Weights of a small GPT-style language model, trained from scratch on English Wikipedia.
Size: 9 layers, width 256, 2 heads of 64, vocabulary 8192, 10.2M parameters.
Architecture: LayerNorm before each block, rotary positions, no biases in attention or MLP, untied embeddings.
Each number is 200 + 30 x the weight over its row's rms, rounded and kept within 0 to 999. Layers, rows and columns count from 0. The size before them is the row's rms in percent of the matrix's.

# layer 6 attention output, 256x128, rms 0.132, rows 109-163, columns 0-127
100,218,228,152,161,165,202,308,207,189,225,158,234,234,210,236,220,167,164,138,218,250,181,162,198,217,188,191,216,222,168,212,130,211,181,302,274,202,188,216,199,236,183,181,197,145,242,184,185,211,198,154,197,211,94,181,253,213,128,156,168,203,213,200,262,172,215,180,184,188,165,203,200,179,169,213,203,178,200,197,225,184,191,177,180,233,176,189,199,175,221,202,195,189,186,209,195,189,189,185,196,209,180,200,233,218,200,225,204,184,217,202,207,187,229,158,188,212,181,187,195,223,187,218,200,223,218,205,215
106,202,195,261,195,177,224,177,197,216,169,175,262,312,221,207,191,203,150,232,292,98,173,219,313,176,192,189,218,182,207,164,198,178,159,184,220,242,255,198,213,233,243,190,197,191,233,205,196,225,192,192,181,172,198,199,192,185,126,161,208,156,213,193,126,173,180,184,207,205,218,215,188,232,210,169,223,202,200,153,230,191,172,196,192,194,219,180,209,199,178,209,170,203,198,202,223,223,201,230,207,178,175,247,189,203,206,203,206,166,206,214,221,176,229,218,217,198,194,229,200,202,186,204,182,222,205,217,184
103,243,251,185,168,181,169,241,264,177,189,196,201,165,186,236,218,217,173,195,229,178,213,178,211,114,156,224,208,202,273,222,233,211,260,196,184,227,167,220,181,261,153,82,159,258,193,206,200,255,196,212,244,184,184,189,197,236,185,208,150,230,98,160,222,208,197,194,216,189,196,220,158,192,204,206,204,212,159,206,212,195,195,178,205,205,187,205,199,159,233,239,193,167,243,223,205,212,197,258,197,238,193,206,213,218,200,212,210,204,186,199,180,201,174,215,196,207,198,185,202,238,193,182,201,185,189,203,175
094,181,205,212,185,227,212,211,154,220,217,168,154,151,214,271,212,207,204,177,158,237,239,196,205,201,201,210,263,215,237,225,142,225,238,97,134,219,172,173,273,225,206,183,248,168,207,211,229,196,217,133,207,214,198,158,162,165,195,134,151,236,230,218,265,214,228,178,230,163,195,184,226,189,190,230,171,199,157,183,194,182,203,212,181,212,154,232,192,210,189,229,205,219,189,163,156,182,215,172,199,174,193,199,204,183,192,197,180,172,253,197,187,158,231,205,234,209,183,204,219,231,215,186,214,190,195,220,238
098,175,224,196,218,153,198,243,134,183,219,183,194,208,279,174,145,204,231,208,171,201,228,165,177,146,248,187,194,218,252,239,267,142,227,280,154,194,122,235,249,247,199,241,180,159,188,220,156,170,180,188,219,155,205,215,161,169,156,144,148,181,180,170,241,237,193,180,202,190,197,187,201,182,203,176,182,228,202,204,202,174,206,246,205,223,194,214,242,196,211,179,193,213,195,226,199,197,186,200,199,205,212,199,252,198,182,215,189,232,138,222,204,213,206,177,216,174,190,171,200,237,222,222,204,200,194,237,213
090,196,222,243,214,245,215,253,196,193,175,210,223,163,202,188,205,196,204,164,184,164,171,221,215,218,167,218,165,224,235,203,150,172,177,220,192,206,179,223,196,232,202,201,240,145,251,170,223,212,219,187,136,201,216,220,277,258,244,190,230,169,164,160,187,147,134,188,207,217,196,203,185,163,151,216,159,190,180,155,219,171,148,208,187,167,224,163,191,232,212,173,182,227,203,161,168,220,223,151,167,227,194,189,193,217,217,169,150,186,193,253,215,179,196,204,217,229,185,185,137,198,217,214,121,173,185,188,143
093,253,225,236,220,166,198,149,198,226,210,284,157,208,180,218,197,258,179,207,276,223,144,204,247,193,162,220,238,232,219,79,250,281,250,231,236,198,205,263,213,170,155,225,221,199,170,241,204,181,181,195,212,175,215,162,228,190,192,180,209,216,237,199,232,172,189,179,213,184,196,198,192,207,181,207,195,227,214,234,177,177,189,159,209,231,189,218,198,201,212,202,202,244,196,227,173,167,194,256,183,188,211,199,156,194,200,181,163,224,221,209,210,159,195,252,178,185,203,206,196,203,233,220,205,203,192,209,183
100,180,255,218,121,199,196,224,169,168,275,151,193,169,229,188,186,185,269,212,226,187,150,141,218,229,183,220,240,160,187,148,216,234,158,183,207,164,219,194,222,209,207,193,92,196,206,194,199,116,188,159,260,218,276,173,239,161,186,251,191,211,207,217,193,181,177,230,190,177,211,197,247,238,196,202,168,219,175,170,160,220,208,175,192,161,213,206,206,205,168,219,200,173,252,214,208,192,202,203,179,206,223,213,245,191,197,218,175,177,205,208,199,190,197,180,192,186,232,191,179,207,233,201,230,201,187,231,205
100,220,244,214,167,126,190,224,193,253,235,197,204,158,257,150,226,257,195,131,197,147,230,147,130,219,167,200,238,206,158,176,226,212,233,183,188,133,265,260,233,251,173,149,189,187,242,181,224,245,186,185,268,188,133,231,179,206,166,218,261,205,233,199,178,183,186,182,201,235,180,170,190,196,194,193,195,212,214,220,219,195,218,220,201,189,217,205,233,214,224,209,195,162,184,188,220,200,206,176,153,204,215,234,172,194,211,206,200,200,228,169,187,196,197,204,203,180,209,171,201,192,193,173,195,250,220,188,166
101,186,193,147,173,159,213,211,217,215,238,147,209,200,252,174,230,216,264,218,189,193,139,175,261,128,141,185,252,234,168,262,265,199,204,176,206,161,174,223,166,121,185,253,212,167,242,218,203,189,216,166,150,262,189,219,230,219,144,127,184,201,293,167,202,224,205,203,179,190,186,201,186,196,178,201,204,187,205,198,181,195,210,200,194,186,205,199,180,220,219,225,171,212,213,188,215,187,161,162,195,230,183,217,236,218,199,180,166,204,191,192,193,162,213,192,200,187,187,193,184,189,193,218,165,185,190,199,236
095,185,233,155,184,159,203,149,209,213,201,198,275,215,106,224,135,147,175,188,221,223,160,154,264,227,228,170,226,219,220,113,211,158,166,181,189,139,192,221,232,158,165,239,215,168,214,160,191,212,186,218,287,196,203,171,243,250,180,181,194,110,200,185,160,211,173,212,177,202,190,230,231,182,204,193,193,199,207,243,165,199,204,199,205,191,174,202,227,193,208,205,246,168,191,179,193,208,230,207,212,205,196,201,207,173,186,191,222,202,208,178,192,158,192,217,191,215,185,154,172,192,192,198,211,201,199,158,193
093,231,224,189,155,196,187,224,199,184,184,169,204,244,211,201,187,205,216,243,152,152,184,158,153,165,172,173,219,195,212,274,231,177,189,227,215,187,215,157,145,158,195,178,183,195,211,232,220,215,164,155,267,196,197,224,214,276,192,215,174,243,231,193,224,202,204,156,199,253,166,169,197,126,193,208,197,174,215,214,214,231,224,138,192,226,182,170,182,180,155,165,234,178,247,206,253,176,195,228,196,216,170,210,217,213,177,187,166,171,152,258,211,166,202,247,236,213,165,184,195,174,247,224,196,227,154,198,188
100,153,221,183,218,167,209,183,166,211,195,199,135,228,168,149,218,166,236,192,241,190,185,167,257,176,260,212,166,237,245,203,223,193,231,124,222,217,259,223,221,150,161,204,200,184,223,159,206,130,60,165,174,185,209,223,207,206,164,191,235,254,147,208,252,206,202,226,157,234,187,216,232,214,173,204,183,177,216,203,183,188,215,189,207,189,206,173,227,197,203,180,213,221,187,210,184,194,214,164,222,202,170,222,195,209,175,171,202,205,172,161,188,210,230,203,179,164,230,172,205,192,174,209,187,190,176,211,185
090,150,152,183,199,246,189,174,166,198,215,182,164,178,233,187,185,110,190,192,259,197,183,208,208,174,231,210,214,220,177,240,201,204,159,238,122,195,191,294,162,205,134,211,193,85,226,217,236,137,195,196,211,170,200,194,274,173,203,212,163,206,182,176,211,198,196,185,218,182,239,210,183,189,200,185,153,218,207,191,191,210,175,234,220,215,205,177,217,187,183,264,237,207,197,248,173,210,200,208,187,203,189,199,176,168,202,215,250,161,181,180,159,186,161,203,209,219,177,209,198,181,177,217,201,219,209,179,181
100,177,187,253,259,276,248,208,220,209,226,135,180,181,276,153,183,205,249,187,203,242,231,200,228,251,210,225,211,245,206,228,264,212,216,227,254,245,171,206,187,234,192,159,211,210,143,263,204,241,216,176,163,205,200,200,196,243,157,259,274,162,225,149,155,179,201,184,207,211,211,234,207,229,186,208,249,181,214,256,209,204,175,250,230,190,202,207,185,192,185,196,190,157,219,206,166,173,229,226,193,185,217,216,215,181,155,232,201,189,209,194,180,193,184,174,200,187,215,211,177,184,176,202,210,212,201,182,186
109,175,216,195,192,242,164,205,222,168,225,228,139,145,218,239,199,221,231,223,252,189,170,256,216,214,193,173,199,292,224,205,184,145,174,168,185,206,160,221,242,201,208,107,132,211,169,153,166,206,167,202,241,222,126,248,183,222,209,195,153,132,183,147,196,184,187,221,227,209,221,211,192,177,169,261,230,220,190,192,205,224,237,197,188,203,180,202,215,209,258,184,196,201,197,235,204,187,154,208,191,222,220,205,207,203,190,207,161,211,219,211,200,179,227,190,174,139,235,221,212,180,198,216,197,207,224,183,207
106,211,173,188,162,218,258,149,224,151,220,174,196,159,201,237,210,208,212,167,188,83,185,109,265,249,163,284,154,172,226,212,181,178,225,229,265,213,186,186,237,243,227,206,220,197,175,258,196,193,207,205,183,218,169,146,187,174,231,242,185,171,200,238,107,178,229,194,156,204,200,196,191,202,207,221,212,162,207,216,190,206,218,222,188,191,182,199,212,202,232,190,181,250,182,221,204,187,194,202,193,193,196,181,178,228,234,205,211,197,166,207,215,209,188,172,215,202,189,205,224,224,215,239,206,212,181,204,206
099,204,172,215,253,192,222,164,230,222,213,193,295,126,244,187,251,240,201,242,201,151,195,208,242,159,183,208,191,180,259,233,170,150,218,143,245,157,245,285,150,122,197,194,176,193,207,156,199,209,164,198,232,192,248,162,196,161,194,209,231,221,147,233,191,229,196,230,206,184,192,214,214,219,222,204,218,180,201,195,231,176,225,158,207,194,179,185,239,209,184,180,224,237,195,212,199,177,217,206,202,238,193,193,164,230,171,171,199,205,210,173,206,172,179,200,214,204,239,193,170,176,189,178,188,183,148,199,223
104,118,101,195,214,149,140,223,204,225,247,163,233,189,163,239,223,193,269,215,257,168,270,196,190,184,196,230,267,232,245,231,190,195,146,162,216,170,190,155,139,156,229,189,233,163,202,255,131,175,165,209,198,140,169,207,201,226,203,185,248,163,209,224,208,203,183,196,176,197,201,219,179,164,195,182,167,179,206,208,195,218,224,192,176,218,199,237,229,184,209,217,195,219,179,199,202,186,182,219,212,188,208,204,205,191,224,188,174,164,201,217,204,208,217,206,228,210,198,198,149,204,166,219,174,180,189,227,196
112,229,189,165,177,194,226,244,203,219,195,233,218,169,160,213,163,213,278,229,190,173,239,196,217,145,216,222,184,177,138,177,152,144,204,166,184,194,227,236,199,180,77,201,223,215,159,146,222,279,130,168,164,169,246,172,189,213,208,180,191,221,178,250,279,233,187,179,190,240,182,191,215,192,207,204,203,189,191,252,180,222,207,176,216,215,217,196,188,205,242,181,209,191,199,208,195,165,177,232,210,230,189,214,206,169,185,215,164,169,176,191,228,200,214,210,186,182,224,215,168,194,213,177,201,176,176,195,169
092,250,206,244,216,223,230,214,268,214,222,234,178,198,193,203,175,235,172,156,164,207,162,171,178,243,231,168,209,209,214,234,215,176,240,175,270,174,235,191,206,184,179,215,150,125,183,191,169,142,221,197,168,169,266,234,174,205,243,187,225,238,188,224,174,234,191,224,202,190,200,152,197,186,206,208,226,156,208,205,236,227,142,234,164,276,220,202,166,208,204,210,243,200,217,143,184,197,187,149,233,218,184,185,176,225,211,205,179,186,129,208,163,205,198,207,192,185,234,245,183,182,170,223,231,228,233,218,202
106,201,189,179,235,253,178,193,199,185,190,239,184,237,195,268,180,170,164,163,239,238,137,155,154,136,191,220,147,175,122,188,171,172,255,196,212,168,280,190,203,157,185,225,238,223,163,278,241,204,290,230,218,116,203,250,204,233,192,173,172,237,213,218,187,220,198,256,195,253,185,212,217,176,195,186,205,201,164,190,202,189,191,202,195,207,229,197,156,202,189,188,191,219,205,196,196,210,219,209,178,229,227,184,182,190,212,203,204,202,210,218,208,175,192,197,190,232,209,179,232,182,212,183,208,197,226,232,207
092,195,207,192,217,146,143,183,206,188,157,171,144,267,206,148,154,229,198,195,186,199,206,225,191,196,269,159,269,194,128,207,141,206,127,196,120,170,127,143,245,238,185,183,199,138,145,171,182,230,196,245,207,209,191,225,190,231,222,235,204,197,173,170,177,212,188,225,204,189,242,227,210,181,184,180,190,193,188,180,182,177,214,177,238,218,210,152,194,231,185,221,167,191,228,217,179,177,195,200,224,180,189,179,177,176,206,175,162,204,182,193,230,209,219,223,173,177,200,194,179,161,228,189,196,227,225,190,219
104,271,183,226,243,240,274,193,164,233,255,135,248,135,196,174,222,179,155,194,223,216,170,204,152,176,194,212,222,138,192,225,204,161,169,195,175,239,233,239,212,224,171,227,240,274,181,191,164,188,181,114,246,240,161,184,169,157,215,147,214,121,195,169,210,212,194,190,205,196,213,212,223,211,216,186,199,189,212,236,215,178,193,214,215,185,228,201,178,177,219,215,230,229,212,229,208,225,208,177,221,168,199,201,215,174,185,209,196,211,207,227,222,225,158,200,230,227,223,207,187,162,178,236,187,191,196,227,165
102,178,173,170,197,205,230,204,200,224,235,203,139,200,232,310,137,215,172,203,187,225,190,225,195,214,212,162,181,185,157,204,162,253,184,183,202,209,220,147,246,139,245,160,117,200,245,198,180,207,222,161,247,234,207,191,195,300,133,179,281,245,190,145,220,178,183,173,188,198,205,191,172,239,211,172,216,194,201,232,187,191,179,189,195,198,200,182,194,186,240,200,187,190,196,210,174,212,188,209,155,229,187,178,224,201,184,227,178,184,207,182,213,222,195,179,208,222,249,194,225,188,185,182,180,214,190,213,209
098,175,166,247,226,190,225,195,224,201,178,127,96,220,174,216,268,169,213,213,184,280,177,223,210,192,159,206,181,210,163,254,277,151,102,212,225,269,188,186,189,196,194,191,170,241,258,230,189,135,196,177,177,184,220,196,265,159,154,156,247,175,198,215,163,208,227,240,199,196,216,203,198,207,220,215,202,204,195,207,211,183,220,190,153,230,181,228,222,187,214,191,198,184,239,209,236,195,211,190,207,221,180,212,198,201,201,176,211,212,222,194,172,182,219,195,194,222,186,197,179,210,219,214,198,174,210,201,189
098,127,235,198,243,206,210,200,229,168,241,197,246,244,90,171,175,169,170,216,215,166,191,205,208,185,257,212,197,209,160,228,229,252,242,84,194,199,209,269,253,186,156,219,210,229,222,196,165,194,240,197,247,189,234,187,158,175,202,269,134,228,229,222,157,195,199,202,149,190,200,227,212,189,215,197,205,203,183,177,226,171,189,212,220,207,203,184,202,204,189,240,235,195,230,168,195,193,213,223,197,205,204,221,198,228,218,200,205,189,194,180,188,213,226,184,211,207,194,212,181,230,198,225,204,169,184,192,143
104,212,181,228,171,142,217,186,231,177,181,244,227,192,160,192,240,231,102,195,168,200,204,132,145,219,171,251,192,128,225,156,218,164,151,239,230,242,186,173,191,232,137,178,165,161,188,132,161,199,185,179,181,186,227,177,238,126,168,165,181,136,135,182,190,200,210,133,190,193,168,191,210,198,220,168,191,172,166,214,190,166,204,188,220,189,177,211,202,185,212,168,185,218,231,211,232,175,221,222,193,213,216,173,208,196,196,210,173,198,201,202,181,211,158,197,224,198,214,207,183,205,178,177,186,228,224,198,192
092,216,198,179,215,231,169,193,187,128,207,179,131,231,166,199,141,268,194,153,190,197,274,204,223,245,176,190,159,261,205,212,206,173,200,154,193,241,274,149,234,201,196,182,231,205,178,136,202,165,161,223,212,164,188,237,195,156,155,214,192,192,108,167,150,217,195,198,168,213,180,198,188,195,211,186,187,192,160,197,160,209,216,165,248,180,224,172,188,216,234,204,258,207,166,221,192,186,221,203,195,221,240,196,168,184,160,218,189,219,220,199,179,201,202,191,205,188,216,186,199,212,226,151,223,202,198,152,211
100,216,236,195,113,217,236,214,152,238,168,161,161,200,210,224,267,240,157,194,204,173,215,278,191,164,212,178,177,198,135,227,212,238,211,229,184,174,198,293,175,182,256,250,225,185,215,188,160,269,160,173,218,208,234,147,195,176,250,168,193,153,188,216,193,198,166,212,173,204,228,203,187,204,214,200,196,219,228,227,223,181,192,186,208,207,215,218,195,192,210,178,229,193,218,238,165,205,216,248,170,192,246,203,231,241,226,232,225,182,170,190,239,230,189,202,186,189,231,212,207,164,174,205,174,191,216,224,246
100,171,201,193,160,228,185,154,164,228,165,177,234,202,223,209,187,233,225,221,237,152,130,217,225,214,145,109,188,183,179,213,167,224,164,277,134,135,161,244,271,199,224,121,191,252,183,180,246,176,174,230,154,202,157,124,228,207,174,203,200,243,192,205,194,214,207,161,178,174,203,188,210,212,183,208,212,179,201,188,217,178,168,164,246,172,200,214,209,222,191,232,176,232,203,189,234,199,167,185,191,221,233,192,194,198,219,200,198,192,189,241,213,216,159,189,198,196,186,205,181,192,195,219,205,219,239,187,189
102,239,176,135,172,218,206,213,208,219,194,213,245,254,252,174,221,284,230,194,159,193,149,177,214,157,237,144,228,121,197,260,255,243,244,182,179,204,208,174,187,115,199,191,191,234,187,170,158,185,211,268,239,178,235,199,174,196,201,228,231,195,184,146,143,189,193,220,202,234,221,212,168,203,200,237,187,175,208,147,192,218,235,188,224,158,236,197,190,203,203,222,171,175,236,215,193,208,181,187,211,221,180,188,166,172,192,227,229,175,226,189,232,199,191,186,179,176,192,222,209,188,214,205,244,239,214,196,204
096,190,116,184,188,233,207,218,222,255,184,234,155,203,284,195,245,226,216,157,122,218,209,202,194,212,185,214,161,220,138,184,219,171,160,214,151,261,163,152,195,228,210,207,158,194,170,152,265,173,224,231,225,163,257,137,194,157,145,207,197,214,160,157,181,191,209,221,188,196,180,221,212,232,166,215,203,236,192,174,175,201,188,219,179,252,215,202,197,264,229,182,191,223,199,205,206,176,207,204,191,206,224,218,209,210,196,161,197,162,190,237,181,191,237,199,207,211,217,185,152,186,208,163,225,181,216,211,191
089,202,197,152,147,232,297,244,249,228,139,241,245,188,249,237,177,194,192,178,194,239,159,268,230,202,231,232,242,200,164,191,226,236,254,215,253,275,238,234,173,195,205,238,173,259,189,228,221,245,218,192,174,172,213,191,238,144,220,233,188,204,177,178,194,210,217,189,218,203,196,197,185,206,235,209,171,169,203,198,181,208,219,154,214,248,242,221,205,251,205,203,196,220,183,189,186,228,203,201,204,170,226,158,221,160,191,191,193,221,190,163,196,208,207,196,248,202,170,207,174,199,227,177,186,188,172,237,233
089,226,235,215,165,210,218,245,210,156,128,224,227,229,217,116,182,182,155,237,207,199,153,147,152,194,212,174,165,187,201,177,172,235,231,199,183,153,208,194,191,198,150,231,230,228,166,272,200,214,187,172,150,241,237,278,221,178,224,184,241,220,188,70,258,198,215,195,220,207,216,195,189,189,183,194,216,235,202,192,242,218,259,198,198,174,230,202,203,210,205,172,158,213,212,198,216,214,178,202,193,235,221,175,188,164,183,215,192,201,206,177,168,209,187,170,217,186,212,207,218,204,205,166,193,214,208,221,192
104,218,140,173,242,244,263,243,151,140,207,234,228,172,237,196,234,213,209,276,198,172,134,207,171,202,243,222,191,240,158,211,171,195,187,243,204,193,177,211,208,194,195,200,179,143,283,262,145,160,255,149,195,165,128,175,192,226,220,190,229,165,136,240,190,197,168,183,183,201,184,180,186,209,233,188,177,242,212,184,202,203,166,211,236,167,190,200,228,212,205,204,202,170,206,180,196,219,212,238,164,206,235,221,198,165,200,199,216,212,196,234,207,195,174,192,205,184,164,163,207,192,180,206,183,235,193,163,201
100,251,244,239,176,192,207,236,184,172,216,231,267,321,203,200,222,174,214,216,204,247,217,214,220,211,187,215,163,138,198,208,174,248,181,139,207,231,215,264,169,173,195,177,191,176,223,221,196,225,237,192,198,199,204,146,135,173,219,171,167,175,212,178,222,226,248,180,184,200,205,207,205,214,183,190,215,236,212,183,182,252,223,203,205,219,190,224,197,176,188,202,190,270,226,192,156,197,202,196,218,228,191,234,194,185,207,201,216,181,177,176,193,246,242,191,203,188,227,226,167,190,232,260,252,272,234,214,176
082,165,164,219,166,249,187,177,189,132,207,247,183,223,152,201,222,245,213,185,216,169,263,146,264,220,214,211,200,175,203,198,151,107,191,213,153,199,212,185,214,169,249,172,175,264,160,222,219,229,178,226,194,160,231,165,150,164,209,226,156,220,231,233,195,206,271,199,203,196,198,177,203,204,211,183,213,230,205,220,189,214,187,207,185,213,235,167,173,248,191,162,231,203,182,184,176,181,242,218,131,188,239,216,206,212,209,193,205,156,188,227,160,167,183,156,173,188,202,179,172,194,202,194,181,233,239,183,233
105,181,215,209,162,174,214,234,232,220,168,245,219,171,225,276,229,174,175,190,204,163,211,192,190,174,185,259,200,177,215,242,175,228,157,229,206,292,141,143,243,192,223,193,168,173,121,195,184,114,249,181,172,239,160,188,212,124,191,218,181,209,314,203,176,187,190,211,206,184,193,180,172,216,224,188,219,187,223,201,202,187,221,201,177,207,198,210,185,201,207,198,234,199,219,192,254,178,235,210,215,231,225,193,174,216,201,185,182,246,196,206,224,207,179,225,198,176,164,186,176,200,197,195,209,184,192,163,202
095,145,198,208,158,203,223,190,174,231,256,190,260,148,181,221,264,192,237,218,263,151,220,143,155,234,183,162,182,227,173,267,227,232,243,203,259,260,97,189,230,251,252,258,219,224,217,163,192,251,244,181,216,192,224,206,206,210,231,146,227,187,219,183,208,220,199,194,269,202,215,193,194,177,181,143,160,191,187,204,195,203,214,195,237,240,194,206,181,199,218,191,178,180,206,179,199,210,206,188,200,190,189,199,205,204,240,158,201,185,202,215,177,191,214,191,201,195,201,195,237,221,212,183,195,219,188,171,200
096,147,217,237,205,161,264,173,243,229,135,221,161,214,207,161,250,164,261,202,221,201,246,210,217,285,145,262,211,200,174,194,222,196,204,232,171,126,261,172,209,160,183,213,172,256,160,220,264,210,155,158,252,244,220,233,227,207,190,204,196,215,157,194,190,252,189,155,191,182,152,184,185,200,176,188,222,179,162,234,210,241,223,160,200,266,203,210,169,213,189,193,176,194,179,186,188,211,186,167,218,195,209,200,196,201,210,195,196,202,204,196,164,225,202,198,226,168,225,217,196,210,192,217,204,218,199,213,201
105,213,190,206,156,150,191,244,208,259,235,203,208,155,199,149,200,202,174,148,236,231,239,234,226,152,173,197,213,134,195,190,211,240,280,152,233,168,225,158,139,267,248,181,198,172,202,116,301,205,215,144,133,179,194,216,201,184,195,248,134,167,201,187,253,200,215,222,227,195,230,169,185,212,202,168,214,214,181,200,193,191,190,212,201,226,231,184,190,186,210,173,221,206,210,189,214,186,205,210,240,194,189,176,213,200,189,185,200,177,180,180,190,182,173,174,186,191,177,205,192,193,204,206,204,210,231,178,207
110,215,228,257,178,219,240,286,210,191,163,219,192,244,236,241,179,126,240,229,225,247,141,193,158,153,238,267,261,254,187,160,248,134,258,185,230,206,177,165,165,234,211,205,244,207,106,184,209,199,146,242,169,228,188,253,177,216,184,170,233,171,176,189,190,184,216,211,186,202,206,193,212,226,227,209,163,188,197,191,202,196,197,198,239,169,183,225,193,220,219,183,223,227,180,204,201,192,175,171,205,186,182,192,209,227,192,184,210,170,215,165,190,217,184,183,211,212,205,205,199,158,167,195,202,205,198,206,187
096,207,211,172,266,215,221,143,172,288,229,153,213,188,241,211,215,192,200,201,228,171,184,214,154,185,212,127,212,222,202,167,230,113,179,233,307,194,162,171,180,236,153,189,192,180,214,180,180,172,185,253,213,202,148,181,181,215,218,184,187,261,228,211,161,218,183,157,177,175,188,202,213,219,204,217,198,200,205,197,205,224,202,221,200,215,171,218,195,216,185,157,224,195,230,170,198,181,265,194,195,195,211,190,180,223,168,183,161,237,229,169,157,247,175,196,201,167,212,177,191,210,180,222,186,167,167,225,249
104,176,190,250,187,148,203,232,243,168,226,187,178,183,218,243,209,206,178,212,173,190,204,265,158,204,273,237,172,284,194,202,183,224,187,213,165,182,241,151,188,182,157,204,207,215,227,216,293,188,267,194,211,185,192,167,221,208,145,306,162,137,110,171,221,218,202,216,193,222,210,223,222,169,182,219,221,199,218,200,180,197,217,164,197,218,166,213,172,205,203,181,201,203,247,209,191,178,240,211,194,210,195,152,178,190,193,195,197,237,199,219,209,208,176,220,210,187,160,188,171,200,211,216,220,200,182,174,204
091,166,252,197,197,261,155,212,227,204,207,239,191,202,270,208,168,158,214,162,145,175,227,201,234,175,194,146,170,158,203,195,149,113,158,217,177,240,226,143,197,180,176,231,166,175,240,151,199,260,232,155,192,214,193,260,205,171,193,237,243,152,294,227,176,212,216,213,177,185,199,198,162,172,181,185,172,168,215,248,198,244,185,214,184,229,214,228,229,205,175,202,203,215,174,229,189,200,217,197,189,191,209,223,183,206,190,201,194,159,199,174,187,188,196,180,205,237,201,201,178,200,247,219,231,188,235,222,219
103,240,213,190,201,153,198,188,256,231,227,190,198,184,207,206,225,249,212,199,213,149,187,179,86,251,138,236,173,229,256,221,211,233,145,284,164,163,202,229,265,186,168,257,207,200,214,238,231,251,271,161,220,202,163,235,188,138,170,208,195,160,177,211,235,203,207,244,193,178,207,197,174,226,222,220,205,193,223,188,230,168,180,228,211,207,207,176,214,166,186,209,206,183,188,145,203,183,201,188,183,194,206,170,204,172,185,213,188,152,193,180,214,193,234,221,217,207,216,161,216,209,175,185,205,211,184,182,198
080,170,195,197,199,234,237,208,200,204,223,252,241,201,144,215,212,266,225,178,171,156,225,232,192,215,209,189,205,197,182,200,220,149,213,196,157,168,227,221,117,262,155,151,216,175,265,169,208,176,209,191,265,194,230,256,254,158,185,193,186,206,231,150,216,208,236,211,225,152,194,172,229,199,206,205,239,160,237,218,194,222,161,155,151,249,218,216,230,145,176,189,176,255,220,229,205,208,169,208,216,207,217,200,174,257,202,219,221,183,199,207,220,215,169,178,229,201,215,167,213,221,211,188,199,176,184,145,216
098,171,278,150,229,232,214,188,162,233,249,223,169,190,194,225,179,167,236,212,195,227,178,258,178,120,169,257,260,206,259,208,145,158,268,192,165,187,240,197,193,196,186,180,206,179,212,273,283,243,159,205,176,199,209,224,156,168,201,229,268,142,170,220,224,159,218,190,159,185,196,220,195,221,201,219,206,219,247,195,195,228,183,168,235,194,218,211,237,197,202,207,195,150,154,168,205,190,191,196,184,174,189,217,179,213,187,215,191,192,189,213,173,207,210,169,186,202,226,201,182,194,192,209,184,180,219,195,192
086,178,199,199,187,244,171,174,235,183,168,219,155,220,181,187,197,212,208,206,211,221,199,157,196,229,224,170,187,155,204,179,235,115,272,193,206,192,211,188,253,157,217,212,145,184,221,206,220,242,261,227,211,238,210,236,177,179,219,208,230,227,233,182,185,144,179,153,174,168,123,241,178,179,278,223,206,168,152,178,201,192,244,216,243,220,266,213,208,191,200,162,190,179,188,196,216,162,174,166,179,206,234,213,222,198,194,189,200,237,181,194,212,232,156,180,213,211,137,206,224,240,179,182,170,210,211,244,235
107,193,161,243,204,177,168,181,219,197,220,140,218,215,240,227,193,199,211,237,234,260,113,183,183,219,189,194,109,237,132,161,210,219,147,272,238,206,249,200,223,229,121,213,131,204,150,175,211,151,205,137,218,241,182,230,258,218,228,212,187,210,228,223,228,226,195,165,206,178,179,191,200,194,226,212,209,220,183,218,212,189,215,213,207,206,216,178,229,208,212,200,191,175,192,219,200,199,182,195,248,204,210,247,212,249,206,228,178,230,188,185,198,187,230,171,161,180,170,200,190,202,222,204,173,173,166,217,190
092,163,210,200,170,219,132,208,162,127,186,197,224,191,279,183,195,231,205,223,165,181,163,190,252,143,185,236,212,203,201,227,226,222,168,215,122,216,264,247,160,177,107,206,224,166,155,167,189,192,190,206,171,175,180,80,185,206,217,193,224,214,241,155,194,220,197,172,206,208,165,187,176,238,197,200,201,187,224,179,193,213,239,194,150,202,188,203,152,178,177,228,192,176,162,183,204,186,200,175,196,207,238,223,208,204,209,191,234,234,187,211,166,228,184,208,212,238,186,176,184,196,198,203,212,216,198,214,216
091,199,215,174,197,164,195,195,211,188,231,180,193,208,167,178,236,218,148,197,160,207,219,225,215,168,250,238,235,261,204,207,183,161,193,247,215,187,214,199,259,225,222,174,157,153,225,250,189,233,141,166,167,187,253,155,231,158,181,224,210,224,176,203,205,231,208,159,234,248,232,199,186,145,191,181,168,179,231,197,244,162,197,216,166,190,248,242,215,172,151,181,187,210,185,151,204,207,194,165,259,202,208,209,221,180,214,226,245,273,160,191,201,214,196,217,193,159,222,238,155,222,195,170,227,207,272,192,208
106,265,261,203,300,217,219,135,211,204,203,165,164,227,158,182,249,217,253,154,147,168,122,251,208,143,222,170,239,196,194,215,178,205,239,218,224,135,174,187,154,233,193,208,193,196,213,236,258,192,169,250,229,253,208,222,209,152,152,168,176,173,283,243,185,170,178,185,210,209,167,167,183,155,206,205,214,183,197,204,174,192,214,208,232,220,210,173,187,197,192,212,156,232,211,207,187,223,189,197,169,210,212,200,190,200,181,179,207,204,181,199,207,210,181,204,220,227,209,184,192,213,177,199,197,204,226,210,193
101,175,242,207,238,172,237,251,207,159,170,105,184,219,168,186,148,247,198,260,236,218,235,225,180,190,174,155,198,164,197,252,225,194,89,192,174,159,202,237,165,190,188,202,243,170,133,131,258,202,182,264,172,216,196,253,192,156,190,154,219,186,220,196,137,192,178,204,196,190,235,182,232,206,197,179,190,220,208,217,180,213,202,194,178,237,172,193,208,199,176,203,176,195,179,202,197,194,173,185,199,190,164,193,210,206,194,165,205,176,213,196,207,191,217,218,205,216,221,210,214,213,224,137,235,219,219,192,199